config.toml
d_model = 128
activation = "swiglu"
norm_eps = 1e-05
bias = "none"
init_std_down = 0.0
weight_decay = 0.078
lr_head = 0.00535
warmup_steps = 42
seq_len = 1024
Each number is 128 + 24 x the weight over its row's rms, rounded and kept within 0 to 255. Layers, rows and columns count from 0. The size above them is the row's rms in percent of the matrix's.

# layer 22 MLP up, 320x128, rms 0.154, rows 175-192, columns 0-127
size [ 99 100 100 101 101  98 103 101 101 100 102  99 102  92 110  95 104 107]
[[150 102 156 179 118 110 124 123 103 125 123 125 129 130  78 117 108 103 148  94 126  67 130 116 136 130 133 174 168 142  74  88 111 150 135 105 134 166 112 119  89 112 126 159 138 132 133 153 100 170 124 113 163 112 140 115 125 148 119 121 128 126 118 138 115 122 115 102 115 145 162 108  97 113 139 110  99  91  89 123  93 168 140 162 141 173 133 104  96 108 132 120 101 146 109 185 109 153 177 158 161  91 136 109 128 161 101 154  92 152 152  99 139 156 133 143 116 104 139 124 116 126 160 107 134 115 130 138]
 [138 115 168 127 187 133 107 141 119 140 116 164 123 126 119 124 121 149 111 126 137 128  89 115 126  88 142 119 161 169 132 143 121 126 131 153 118  83  94  99 148 192 175 113 119 116 152 144 122 109 151 131 129 153 166 131  80 153 116 121 121  77 134 139 152 128  98 125 163 110 104  87 134 130 122 143 132 107 124 142 141 191 111 120 174 147 126 134  96 122 128 163 160 113 158 150 120  95 115  85 140 159 121  77 136 165 107 161 100 161 125 124  84 132 118 132 143 105 135 143 127 124 159 130 146 112 152 170]
 [157 157 127 140 169 117  91 150 149 113 174 131 131 136 119 138 144 111  98 160 142 147 109 148  99 161 132 145 132 124  90 107 122  93 129 109 108 111  64 121 170 140 109 144 117 112 111 159 135  96 120 104  96 163 170 121 181 127 103 130 111 151 127 134 129  82 110 152 155 163 129 147 135 141 121 162 126  88 152 133 121 188 144 180 118 114 136 166  92 115 100 105 137 153 130 126 152 113 153 142 103 124 159 113  95 125 123 167 153 144 152 141 138 155  78 120 147 138 132 130  90 138 131 129 169 138 159 137]
 [176 139 130 104  80 147 142 123 111 142 148  86 147 138 145 114 139 137 124 177 118 101 114 132 120 151 142 155  99 112 144 141 119 166 107 123 106 142 134 155 107 107 112 140 164 154 137 115 155 142 138 144 146 120 125 170  91 159  86 120  91 106 116  95 118 118 131 132 125 146  94 148 136  85 110 181  97 134 116 160 150  85 137 137 141 111 129 157 129 166 129 116  95  98 127 134  96 152 143 127  88 176 145  89  86 167 121 115 174 146 166 126 169 137 108  98 128 149 146 125 121 112 140 125  88 129 168 158]
 [129  74 168 111 124 111 144 159 153 110 146 158 140 175 160 139 133 160 173  97 129 131 102  76 143 114 157  98 127 100 108 124 142 114 150  96 158 129 138  81 135 129 125  97 123 124 125 136 155 111 129 123  96 117 109 117 125 157 118 136 190 143 130 147  62 125  64 130 146 187 128 145 191 153 128 119 105 138  99 139 126 132 152 130 125 133 160 103 119 109 110 148 142 110 143 139 159 120 167 153 116 135 113 122 159 132 143 152 135 154 141 152 150  99 142 129 113  89 105 146 124 146  99 162 134 122 123 122]
 [156 117 155 144 160 165 126 132 111 105  94 124 141  86  80 136 141 137 140 113 136 119 126 102 154 120 126 143 173 186 120 141 118 126 117 116 133 116 124 116 166 120  97 145 135 122 103 158 151 125 163  96 130 130 137  87 126 168 146 126 152 168 145 118 137 140 107 112  50 138 117  89  63 142 180 122 141 134 151 113 147 114 124 105 106 149 155 104 130  98 137 152 109  99 132 106 120  86 107 105 166 133 103 174 170 153 115 147 140 132 119 122  96 136 136 132 142 131 140 186 133 129 156 119  95 150 126 135]
 [132 127 121 132 114 120 127  88 119 134 118 109 129 104  99 142 134 101 134 120 120 164 126 137 123 150 149  97 116 119 139  65 116  94 115  71 104 120 126 112 167  99 155 108 127 101 148 162 149 119 162 149 152 127 110 102 137 125 153 106 127 131 192 132  99 162 135 149 136 151 163 140 194 107 144 135 108 148 126 136  91 118 148 107 111 127 118 159  97 131 146 135 122 125 167 208 173  99 191 134 120 135 132 129 114 159 148 108 137 138 133 107 146 123 163 154 153 143 100 133 112 173 106 131 132 104 121 110]
 [165 128 156 156 138 137 128 134 115 112 129 102 121 128 141 152 124 123 100  90 177 129 103 107 147 158 114 116 107 152  84 158 134  96 100 102  93 141 140 128 151 126 118 132 114 117 135 121 100 109 123 120 118 121 123 130 135 156 106 102 147 129 167 129 126 117 112  93 114 110 106 175 129 146 160 139  83 132 142 159 119 108 119 121 150  93 107 114 130 122  80 134 119 124 120 107 170 135 115 143 130 123 192 120 128 190  60  91  80 140 146 123 148 151  81 131 139  93 102 102 137 180 133 168 108 118 167 137]
 [153 110 113 129 131 158 105 115 124 158 128 100 143 123 134 131  96 147 154 125 108 119 127  94 111  78 155 119 101 148 149 135 106 160 120 110 111 159 175  60 106 112 148 184  98 148 169 123  84  83 149 117 124 110 142 153 156 128 111 144 143 172 131 139 158 131 155  87 131  90 153 140 131  89  66 116 105 167 124 130 110 121 124 126 142 134 103 158  73  94 136 131  93 104 136 115 122 106 105 114 117 115 157 134 131 111 111 129  76 122 159 143 125 134 110 127 113 176 116 147 125 119 106 145 141 123 117 146]
 [156  91 117 182 167 116 171 129 157  94  96 114 171 110 112  94 151 131 151 149 111 129 135 115 139 141 137 128 130 142 172  95 109  96 125 124 158  96 130 147  90 122 135 157 151 140 113 123 111  94 148  97 124 113 122 105 137 130 123  81 110 119 113 134 123 127 180 134  82 147 108 145 110 142 106  90 141 118 143 137 123 129 120 133 102 123 129 130 130 125 158  98  72 137 146 135 112 144 114 163 174 136 128 129 129 158  66 109 115 148 145 121 126 107 122 191 128 146  82 136 117 125 121  65 175 133 126 146]
 [ 96 114 114 173 113 111 120 123 114 152 132 131 120 102 130 139 131 154  91 114 157 148 169 112 129  93 105 128 161  82 163 134 145  84  71 152 118  97 132 118 117 114 128 149  92 141 147  95 137 124 105 130 142  96 108 114  97 153 124 106 147 146 136 126 110 157 100 112 104 125 126 119 120 116 109 101 138 140  93 143 167 141 140 109 112 131 183 163 149 139 113  86 125 126 140 127 147 113 152  61 112 156 140 149 107 115 153 114 108 152  51 136 137 129 149 142  97 132  95 118 131 115 159 149 182 140 142 165]
 [161 147 112 122 157 123 113 106  78 148 143  98 167 151 133 161 120 137 178 115  95 156 132 129 104 132 131  81 154  96 134 116 134  77 130 125 136 151 132 160 153 113  95 127 186 106 170 158 121 155 162 103 139 129 151 153 143 150 109 134  98 151 137 173 156 140 118 132 107  90 110 115 162 147 170 168  87  93  74 140 148 138 119 107 138 101 128 149 116 111  99 163 131 134 116 134 106 115 125 103 112 124 102 116 137 146 161 123 123 125 137 132 165 117 123 102 106 108 154 113 161 150 159  99 153 136 162 139]
 [144 130 144 130 157 167 117 143 122 117 107 119 119  94  92 156 141  83 122 144 102  93 113 159 147 136 112 151 154 122 106 149 130  97 150 140 127  99 119 141 133 162 112 152  88 101 155 154 136 102 157 156 186 158 100 115 141 122 121  85 125 119 156 101 131 156 140 154 124 138 124 125 147 133  73 133 109 119 110 151 132 121 121 103 129 158 129  72 105 162 128 131 116 165 156 108 154  96 160  76 129 146 128 113  98 155 145 132 148 147 138 107 122 130  98 112 144 135 184 131 121 129 121  84  96 201 120 125]
 [126 147  95 100 109 118 132 117 106 130 112 151 119  83 129 160 112 126 102 155 150 141 129 120  97  99 142 142  86 127 146  90 133 142 135 128 146 130 112 103 153 122 152  90 113  92 122 110 128 114 106 151 120 109  70 179 154 113  98 197 134 158 122  78 110 110 117 114  87  99 144  82 118 127 115 111 120 107 136 133  98 110 140 116 121 158 101 153 140 174 103 122 159 114 150 166  74 142 139 113 142 101 131 117 120 152 176 124 154 151 156 139 137 155 106  98  96 133 125  97  98 153  94 135 135 111 113 101]
 [145 134 134 131 121 132 117 143 133 139  88 120 121 106 136 138 101 117 141 134 148 163 106 169 153 123 142 104 127 145  95 127  98 153  85 123 115 166 107 121 140 140 120 118 157 123 131  94 164  88 161 138 106 166  87 128 163  94 153  99 106 134 112 142 159 145 139  94 166 144 133 110  98 132 141 132 101 138 105 126 179  82  75 134 125  72 137 110  90 145 133 142 176 108  91 102 127 146 117 129 138 151 142 120  78 129 139 126 133 129 131 195 120 174 125 142  71 168 127 121 126 108 154 148 119 143 126 133]
 [124 106  94  65 176 107 129 148 123 119 178 147 165 103 135 137 127 128  87 100 128 117 141 128 106 108 118 117 106 132 125 111 112 152 153 160 121 130 104 113 124 103 136 112 158 128 120 169 134 142 125 156 160 146 135  76  83 118  98 127 127 146 122 156 103 149 130 129 151 135 126 143 122 124 139 116 152  98 109 130 144 173 165 111 115 130 126 163  93 132 155 174 113 167  88 113 133 113 113 165 118 111 121 155 133 126 146 136 117 149 179 130  70  73 161 117 179 143 113 126  94 150 106 117 141 169 151 116]
 [150 165 104 131 128 120 122 124 108 117 135 130 131 182 166 172 145 110 116 110 138 164 117 133 106 128 128  91 112 162 135 139 132 130 134 150  97 127 144 158 170 111 157 113  98 151 146 119 116  58 112 126 137  95 137 154 121 154 129 113 110 105 154 159 155 147 133 113 114 124 140 118 127 148  68 134 123 147 128  90 106 129 154 160 106 147 169 167 135 121 169 153 163 133 171 142 150  95 119 139  75 131 111 106 164 114 115 102 144  92 124 122  64 151 139 149 136 137 168 137 104 111 129  95  96 104 109 112]
 [155  84 122 162 145 139  94  99 124 133 123 111 126 153 117 163 111 116 161 130 119 122 138 143 128 140  86 111 152 142 114 126 147 153 139  64  84 123 121 120 147 178 151  67 161  71 117 139 120 103 105 133 130  46 138 138 143 114 119 129 128 136 149 117 111 114 146 106 117  99 136 128 114 122 111 139 103 136 161  97 151 121 132 130 108 162 140 126 100 139  73 163 150 156 166 144 123 124 186 121 122 144 131 117 100 156 143 119 128  98 139 152 159 120 102 107 111 168 136 106 142 149 168 139 109 142 148 109]]
# layer 22 MLP down (transposed), 320x128, rms 0.148, rows 175-192, columns 0-127
size [ 99 105  99 105  98 103  96  99 104 102 106 103  97  89 100  98 106 104]
[[154 135 159 120 122 154 107 117 170 132 133 146 151 115 162 114 122  91 137 122 133 143  97 155 181 126 117 155 141 135 125 146 127 137 100 126 120 109 107 136 114  78 144 151 118 135 135 145 178 132 134 129 148 180 114 135 118  92 148 107  73 145  98 117 127 183 131 149 113 182 176 133 125 145  98 125 169 119 141 141 176  99 127 119 155 134 123 100  82 134 118 113 149 161 164 128  90 127 142  95  99  90 120 140 170  96 153 139 120 114 159 140 110 121 148 126  99 103 133 139 128 108 150 180 130 111 106 167]
 [ 87 141 167 147 123 102 104 135 124 105 164 141 135 134 161 129 122 123 158  96  80 142  83 136 130 122 104 136  89 133  80 116 106 120 215 122 160 126 163 115 157 115 134 127 139  97 135 128 179 159 119 165 128 136 130 149 142 154  91 151 129 107 129 118 108 113 118 122 140 130 189 141 125 131 129 145 160 139 104 103 126 151 114 133 175 123 172 108 128  94 146 114 143  96 149 139  89 127 124 168 127  76 134 140 104 136 165 151 141 103 132 149 128 123 146 136 126 148 121 144  73 139 115 134 126 129 117  87]
 [ 96 107 145 141 138 114 123 131  82 140 141 138 116 167 153 162 189 114 120 104 123 115  92  97 144 104 105 103 123 135 119 138 103  65 111 207  99 134  94 167 131 137  88  92 111 131 127 155 114 137 125 168 109 132 145 149 118 158 114 125  80 131 168 138 130 103 143  79 124 125 149 146 106  75 118 128 105 134 103 104 149 104 158 113  97 110 131 135 122 109 105 151 102 123 136 120 103 110 128 123  99 101 116 112 133 134 128 149 116 163 118 120 129 119 175 150 169 121 118 118  88 160 161 147 118 135 143 141]
 [140 109 147 153 113 140 130 138 100 146  29 131  86 117 117 138 131 140 164  72 117 147 113 107 161 157 114  90 157  98 100 113 131 144 200 167 115 154 124 125 112  94 121  71 143 116 149 163 129  98 102 105 116 144 115 152 123 167 168 107 139 132 126 117 151 132 134 137 135 113 112 140 133 158 124 120 136 132 116  88 121  97 143 131 136  93 117 147 115 111 121 131 103 149 120 127 139 117 100 152 116 127 111 133 146 130 138 102 160  66 107 142 131 136 140 149 139 127 128 107 158 169 153 126 134 141 156 174]
 [114 142 125 120 125 111 108 129 126 131 131 136 138  79 109 145 100  97 154 170  90 124  84 139 141 174  79 147 115 100 123 133 163  79 145 122 156 152 137 118 128 153  96 164 129 126 108 109 111  91 138 119 159 151 179 145 113 124 111  89  75 158 119 151 123 123 152 124 130 175 133 159 142  99 147 167  77 131 145  92 133  99 149 176 169 138 126 117  86 104 133 127 162 106 119 163 125 159 143 124 129 139 159 125 124 115 124 103 117 111 134 132 128 120 113 124 111 117 100 162 155 128 191 148 111 141 131 143]
 [114 110 157 141  96  82 127 154 107 161 147 157 114  89 129 210 114 111 121 125 120 158 123 131 156 147 147 139 140 136 117 139 115 142  96 137 151 127 125 138 121 120 132 122 154  68 112 132 137 141  90 136 121 147 137 115  87 211 120 120 156 136 170  82 138 150 146 151 165 116 132 134  91 154  87 148 109 146 138 139 114 108 126 145 168 139 123 125  74 159 145 128  98 162  87 104 168 171 111 119 144 119 107 142 105 112 139  85 137 131 173 138 120 136 124 118 113 145 115 113 130 133 127 147 126 112 119 111]
 [107 129 115 111 122 136 140 105  91 126 105 165 145 167 119 129  95 111 129 130 139 117 132 131 143 143 105 136 124 145 126 152  94 100  89 131 108 140 125 173 153 117 138 117 102 120 111 141 151 170 112 145 111 170 125 168 170  92  92 177 117 152 121 152 149 106 108 106 137  83 135 144 119 130 134 139 127 136 104 141 106  94 132 109 140 138 111 129 133 143  92  84 193 105  98 155  97 143 134 147 128 121 104 143 172 139  82 131 149 171  66 151 138 137 149 135 147 134 118 136 103 114 190 154 107 169 144 102]
 [104  97 131 149  90 104 120 115 113 133  90 161  99 124 120 116  99 117 105 117 118 123 142  71 130 157 123 119 149 146 146  99 113  97 190 151 130 106 125 104  95 136 111 108 116 116 111 120 103 155 164 111 116 136 118  94 114 162 125 116 127 123 144 125 130 128 134 181 104 138 133  63 137 127 129 123 144 145 132 149 104 157 171 139  73 117 100 112 106 108 189  90 117 132 114 163 104  99 144  85 155 166 102 167 137 119 141 143 118 142 131 131 136  81 111 108  76 139 124 119 141 158 142 131 117 142 139 171]
 [129 130 132 145 112 124 121  93 135 149 131 145 163 177 127  98  88 128 118 101  96 124 119 140 130 121 125 160 143  96 138 141 171 137 144 114 111 119 126 162 132  99 126 137 121  43 133 123 145 124 125 102 169 185  89 136 112 124 140  96 137 117 137 107 113 130 138 117 106 162 163 116 130 195 151 155 141 143 125  98 131 180 171 122 128 123 153 200 179 121 129 111 174 130 107 119 117 111  96 121 110 178 110 154 137 125 159 130 140 119 148 105 120 112 148 127 138 126  94 125 146 119 151 111 131 138  96 139]
 [112  96 113 133 144 129 139 159 139 163  59 177 125 117 145 104 151 128 100 123 125 104 172 172 117  92 140 143  90 135 129 113 132  94 124 148 146 137 163 109 125 218 114 121 109 132 110 128 131 129 112 117 131 130 129  83 128 141 132 156  97 108 132  69 174 137 154 120 128 105 139 143 133 139 148 127 104 100 165 122 142 101 136 119  84 120 129 119 149 171 111 124 115 108 108 110 136  80 140 134 124 150 128 157 144  79 159 178 135  99 152 168 133 140 141 130 130  93 116 143 135 126 110 151 143 133 138 154]
 [118 129 146 140  87 156 133 141 192 149 128 131  95 111 141 166 135 128 143 151 166 147 129 145 132  91 148 111 151  97 101 122 155 140 245 165 126 161  97 149 119 149 127 177 133 121 113 136 139 118 145 114 171 115 111 104 122 171 141 104 120 107 137 147 138 146 159 103 122 114  97 135 152 125 163  92 124 153  88 145 120 122 136 129 112 128 128 125 111 117 138 115 154 115 108 121 145 122 112 139 146 108 128  76 161 111 149 106 138 118 129 120 144 121 123 109 128 144 118 101 110 111 129 158  57 113 131 110]
 [139 142 113 159 111 140 138 106 121 121 132  97 127 148 110 138 149 126  89 128 126 109 136 128 150 128 114 117 170 122 129 108 123 163 133 141 108  96 169 119 158 133 111 139 116 117 170 139 121 142 110  61 116 106 115 159  57 150 172 110 116 137 133 154 132 106 111 103 140 109 175 125 152  97 103 169  91 128 178 109  95 137 157 121 117 146 108 141  96 127 142 147 166 139 112 130  98 133  96 129 120 128 131 130 150 176 103 114 116 131 166 109  91 144 102 126  89  70 146 149 127 111 166  95  90 148  88 126]
 [119 134 143 131 120 144 109  98 123 144 128 145 129 135 110 115 122 121 179  96 124 133 172 140  95 148 149  86 130  93 128 140 125 164  89 123 117 155 133  71 127  85 131 130 158 143 105 112 173 128  79 153 124 118 143  68 116  95 143 170 142 138 111 124 106 110 139  98  95 101 137 129 102 108 133 123 116 154 162 142 180 120 130 143 118  91 101 137 162 144 143 120 129 157 143  65 126 169 174 118 123 140 116 142 110 107 151 127  95 137 150 132 142  96 169 130 162 117 120 142 125 130 144 176 107 122  91  94]
 [118 155 105 131 127 139 111  74 109 141 132 124  87 123 104 129 131  94 132 169 114  97 134 154 126 151 152 107 168 110  93 152  75 108 190 151  79 123 141 151 123 148 129 133 127 107 113 114 128 128 100 150  98 104 137 129 144 133 147 131 162 153 125 124 114 122 133 135 138 132 134 150 126 115 179  99 135 172 133 136 164 164 134 208  97 114 118  91 138 171 144 100 157 124 142 152 139 129 137 129 116 152 125 112 134 122 153 114  68  84 116 140 126 101 128 111 101  89 128 101 124 121 108  86 155 164 118 136]
 [137 125 153 140 106 139 167 177 111 124 160 121 133 132 134 123 112 117 124 125 113 129 118 161 164 144  72 121 164 128 140 108 141 171 108 151 131 162 116 181 152  99 125 131 112 174 151 149 132 122 124 118 101 151 129 107 150 119  83 122 129 103 122 200 136 106 127 169 137 100 152 147 106  77 116 156 100 129 128 147  90 137 162 135 119 114 154 153 145 123 108  92 140 113 138 115 120 117 106 124 107 147 140 105 115  89 100  72 123 143 111 129 119 146 130 111 132  85  77  96  96 132 141 166  91 106 104 103]
 [130  84 138  89 136  87 107 128 132 133 107 114 135 105 130  89 155 138 149 120 117 111 111 111 140 150  99 153  74  89 147 140 166  88 165 103 115 132 153 134 137 119 117 178 158 151 113 113 146  78  94 114 132 207 134 105 118 151 103 138 127  82  98 120 140 125 138  91 134 148 155  85 147 122 114 135  78 125 123 154 151 136 113 101 126 136 136 144 136 142 153 131 148 182 143 133 171 145 120 115 131 138 151 161 146 133 128 117 102 163 107 157  77 127 128 104 130 108  91 117 129 119  98 138  97 139 126 126]
 [130  89 148 137 129 104 147 152 123 138 160 135  99 126 119 134 111  68 171 102 120 109 156 154 114 125 121 138 151 117 108 112  86 115  85 110 211 157 130 123 127 131 134 161 148 108 115 136  94 157 154 131 118 170 127 145 148 147 166 114 111 191 104 128 102  98 125 113 171 124 106 117 105 111  92 124 126 146 120 111  74 105 158 103 143 115 151 146 184 173 133 146 120 170 123 116 120 133 129 139 116  88 128 109 111 108 144 127 144 123 114 122 120 177 122 115 126 117 108 161 129 151 135 154 115 101 106 110]
 [150 140  95 126 147  98 151 123 135 114 135 122 103 134 130 125 123 139 149 101  93  80  89 128  89  97 159 139 110 116 130 128 115  98 124  96 168  98 121 145  99 126 113 130 150 163  95 106 147  76 113 153 100 149 121 113 148 121  89 145 137 138 124 142  96 127 134 120 122 113 167  94 126 139  92 145 105 123 132 173 144 143 119 106 159 143 171 117 129 107 131 111 144 118 137 172 161 116 153 124 103 197 144 155 123 137 155 135 151 130 142 130  71 166 105 146  87  98 146 147 145 163  88 173 166 149 121 132]]
# layer 22 MLP gate, 320x128, rms 0.154, rows 176-193, columns 0-127
size [100  91 110  90  90 107 102  98  99 102  87  99  92  96 100 100 105 100]
[[ 95 107 118 170  72 150 123 152 132 184 114 166 161  98 141 166 115 126 147 140 105 129 132  98 166  70 129 152 125 125 167 123 143 103 108 103  98 109 140 147 100 109  88 143 143 126 115 132  77  83 117 104 119 147 113 132 124 193 147 118 139 129 141 124 149 143 165 118 104 124 146 128 136 126 158 131 108 114 106 137 127 107  80  80 118 144  88 162 136 152 119 105 145 120 137 132 121 111 103 186 114 103 123 114 107 122 104 157 135 167 129 138 133 125  91 140 113 133 108  98 147 138 161 109  87 133 124 121]
 [ 87 124 101 105 131 111 123 158 122  72 133 153 101 118 113 176 141 149  70 137 158 124 145 150 142 119 139 137 165  96 141 130  99 148 129 141 143 129 126 118 155 131  91 123 146 147 134  87 112 129 173 118 155 132 156 148 130  80 150 124 153 140 156 134 134 162 108 108 144 116 132 114 139 124  85  95 124 159  61 109  86 124 160 108 147 109  86 157 161 135 116 107 103 135 119 131 128 125 106 100 124 114 128 146 139  67 104 139 151 163 120 182 106 108 135 112 142 113 105 173  96 124 127 149 131 119 118  91]
 [154  75 104  80 132  52 129 153 129 116 117 110 151 121 128 128 160 116 140 123 144 125 120 142 147 123 115 123 122 157 128 157 175 115 109 154 112 114 120 134 113 118 135 134 116 135 168 126 172 143 146 145  73 145 153 110 114 160 148  83 126 115 105 141 122 121 163 127  87 106 162 121 117 150 112  85 177 162 124 132 166 148 154 115 137 145 131 128 160  90 112 132 190 153  94 143 139 114 134 141 129  73 100 106 113 123 134 131 140 124  87 138 120 169 154 128 146  95 149 135 106 164  98 128 129 133 150  97]
 [138 123 145 137 113 113 127 155 157 149 106 172 125 126 110 136 158 131 119 103 134 172 106 146 153 100 112 123 130  83 124  76 170 126 157  86 139 127  80 106 129 132 134 105 131 132 173 148 141  92 106 157 102 118 104 102 138 138 127 134 159 116 127 126 177 113 138 177 148 118  94 135 175  94 131  88 127 123 101 118  83 174 124 138 168 135 124  87 124 111 105 202 112 121 159 111 142 115 123 133  87 111 106 107 117 107 152 163 127 139 115 154 131 122 179 131 146 107 122 135 107 113 155 136 123 122 150 147]
 [121 162 134 131 139 150  96 105 130 104  87 114 115 112 148 114 111 138 130 135 142  53 105 132 141 131  76 133 106 104 138 115 145 109 116 154 143 134 148 103 122 154 117 153 112 131 117 121 117 140 107 115 112 118 118 133 131 129 125 147 149 111 105 183 126 113 117 109 150 112 112 126 128 121 169 148 134 135 145 134 143 100 140 138 126 143 185 134 122 174 145 160 172 139 134 132 136 145 151 173 137  96 118  88 149 111  69 140 171  67 129 189  79 130 125 151 123 172 145 113 107 134 140 148  98  99 120  73]
 [110 145 145 140 132 149 147 110 178 130 151 128 133 102 169 136 125 172 130 104 104 131 120 134 176 149 120 157 112 134 134 126 117 169 124 137 139  98 170 142 128 146 112 106 155 108 103  86 158 136 113 142 128 157 147 102 111 145 121 156 118 108 141 154 135 114 131 144  82 124 141 173 190 149 129 126 155 130 104 102  77 170 122 157 111 163  83 137  97 121 117 140 126 160 126 161 164  86 128 161 124 117 121 156 120 204 116 155  96 106 118  90 121 154 129 128 121 130 128 102 120 128 121 154 136 154  81 131]
 [128 147 138 141 119 129 126 133 144 141 118 136 156 122 112 127  94 140 130 136 135 142 155 120 139 168 118 112  99 142 145 131 111 116 126 112  86 113  95 121 144 152 125 102 110 111  64 152 103 136 129 120 140 134 113  97 141  96 103 127  97 147 131 157 169 108 111 137  69 126 130 132 167 141 145 121 150 111 106 121 121 104 137 129 110 140 147 109 109 176 112 100  40 182 110  77 187 112 157 156 125 103 169 106 124 103 126  95 145 146 159 107 113 152 122  96 120 125 147 155  87 169 116 143 132 165 114 135]
 [123 139 166 133  97 129  76 105 169 138 160 120 131  95 136 138 120 154 168 116 161 168 183  70 119 105  95  92 105 155 151 138  98 169 130 117 125 130 145 136 136 115 153 130 118 106 113 112 150 120 162 105 145 110 155 154 135 117  98 133 150  82  88 103 138 129  96 105 117 116 104 165 109 136 136 144 126 159 133  88  77 119 115  90  99 130 129 138 130  94 125 112  91 131 142 122 142 134 105 106 122 137 145 123 108 129 180 117 132 128 105 171 131  91 115 107 135 121 150 103 160 103 105 157 165 118 166 147]
 [154 182 137 136 113 133 131 123 140 133 112  98 135 138 109 124  87 125 109 126 108 124  97 117 156 132 115 147 106 100 143 105 125 179 123 106 132 106 108 125 141  72 156 126 109 101 130 133  86 121 110 163 134  75 159 126 115 164 128 149 106  82 165 162 174 126  92  91 163 134 143  96 142  88 103 121 158 150 164 126 125  89 121 134 121 120 139 128  66 149  90 131 144 147 129 121 101 119  74 121 102  90  97 121 130 128 130 141 143 133 124 162 149 134 140 125 166 123 119 114 150  98 116 134  93 165 164 150]
 [ 94 107 143  97 135 116 138 169 121 111  95 165 113 141 128 141 129 122 134 158 158 178 147 145 152 141 123 130 132 123 129 142 119 132 106  96  87 118 114 148 124 113 111 107  67 152 140 143 111 134 143 128 121 152 168  79 127 129 106  71 113 120 100 135 136 140 166  91 145 161 140  85 127 138 171 114 129 118 179 147 100 122 166 153 150 142 141 149 121 122 116 119 128 154 150  80 140 145 103 105 156 140 163 121 158 163  67 128 161 148 144 109 118 133 123 134 170 177 114 123  79 113 106 109 138 104 125 119]
 [125  94 124 104 115 154 119 151 150 127 169 100 136 112 139 200 114 136 134 141 151 116 127 146 142  92 125 135  94 103 150 109 151  97 138 123 150 132  97 127 130  84 154 123 132 151 128 149  94 106 151 127 151 133 140 149 139 144  80  95 108 132 124  98 140 124 137 168 112 120 123 139 146 112 170 139 135  98  81 154 149 156 107 101  92 144 123 150 158 123  88 213 120 159 138 129 131 103 127 134 129 119 161 100 107 156 162 125 128 148  92 150 101 136 133 104 142 139 186 130 131 123  87 131 116 138 179 146]
 [126 116 141 122 128 149 142  93 138 111 129 134  75 141  93 142 165 144 155 114 161 123 148 154 177 128 119 128 180 113 131 142 111 136 121 174 109 141 115 131 111 126  92  96 126 128 116 140 133 122 120 163 111 143  95 101  78 122 117 131 177 146 100 119 144 133 164 156 114 145 114 120 159 169 136 136 103 110 143 155 120  76 138 150 119  68 132 115 115 121 128 111 143 155 138 120 137  64 130 141  95 153 118 140  94 115 116 152 140  76 137 121 149 133 116 111 144 165 134 109 159 164  65 156  91 140  95 123]
 [111 109 100 120 166 106 149  96 106 131  93 119 143 139 175 122 154 129 123 141 126  87 142 115 172 123 129 147 135 130 113 173  96  99 137 134 142  97  83 139 117 112 106 117  68 133 141 153 121 131 151 146 138  96 176 129 107 161 154 123 140 110 134 104 156 105 131 101 111 140 133 141  93 132 130 161 102 148 173 126  90  97 107 130 142 144 130 167 137 121  74 183 128 166 101 161 153 112 134 150 133 127 121 142 160 123 103 154 123 167 146 131 152 123 152 108 144  63 147 136 103  77 140 126 109 118 123 128]
 [148 115 107 123 119 141 113 100 157 197 107 152 146 172 122  77 115 107 106 110 134 125 109 143  88  96 141 114 124  89 110 115 103 116 140 168 117 111  84 125  87 136 169 100  85 109 131 129 148 129  84 112  56 108 120 138 174  76 131 113  95 145 120 100 126  82 101 153 136 112 129 131 150 144 116 156 153 102 145 124 111 131 150 193 123 138 128 147 146 135 154 123 139 139  94 153 144 159 122 153 117 147 146 118 125 106  99 130 124 161 155 109 122 138 165 123 155 139 145 114 135 124 108 118 138 133 115 129]
 [104  95 122 101 125 121  73 143 142 148 116 152 150 147 159 117 145  88 143 107 124 157 106 139 148 140 100 146 127 119 152 143 137 137 153 118 106  98  85 168  98 147 126  73 153 145 140 133 122  98 112  99 120 115 130 121 187 110 138 132  94 110 127 101 142 139 165 104 203 116 135  92 129 129 121 137 133 121  96  99 153 141  97 138 126 136 141 138 150 182 126 102  86 178 131 127 167 102 155 138 105  99 107 157 134 133  92 113 126 132 151 113 130 132 114  83 140  81 119  98  90 112 130 113 120 148 132 105]
 [137 105 139 137 116 150 152 122 109 127 159 189 120 164 121 139 155 107 182 114 104 173 125 165 137 124 129 175  88 117 137 130 102 129 136 126 116 103 123 134  94 122 131  97 110 141 122 108 120 124  76 122  99 190 132 117 143 149  64 132 106  82 104 111  89 167 144  88 126  92 120 108 136 118 106 155 136 115 119 151 120 114 174 173 128  61 130 123 162 140 137 111 125 182 133  98 139 123 143 135 127 162 131 129 122 108  98 128 133 146 135 136 144 156 114 112 126 124 131 114 164 147 125 132 109 155 146 103]
 [157 126  70 135 121 125 132 117 137  95 124  88 136 147 126  97 139 147 161 144 154 171 173 165 120 116 128 152 130 151 116 139 146 148  86  85 135 118 116 112 144 119 119  93  99 118 145 110 106 139 134 161 118 136 180 118 109 154 120 128 143 144 141 155 173 147 117 129 162  91 135 115 108 138 113  99 113 112 120 103  80 124 139 140 176 136 120 174  90 181 102 138 149 113 133 124 133  85 103  76 110 159 131  94 118 163  85 154  94 122 120 156 138  94 124 128 112 140 124  93 127 136 120 117 112  99 119  84]
 [139  76  65 134 147  98  96 122 122 130 140 144 126 151 153 138 125 131 128 197 157 105 120 140 142 131 139 130  98 147 122 127 100 129  98 120 122 127 165 116  69 127 112 179 101 123 123 110 125 121 155  84 131 145 121 121 127 202 115 125 126 157 125 127 102 125 116 109  87 127  65 146 151 125  94 151 129 138 118 116 125 120 112 117 156 127 101 108 147  85 158 132 120 164 110 110 146 151 113 140 152 128 150 111  79 128 125 135 171 182 126 139 150  99 137 140 156 131 140 144 160 161 130 149 160 156 117 120]]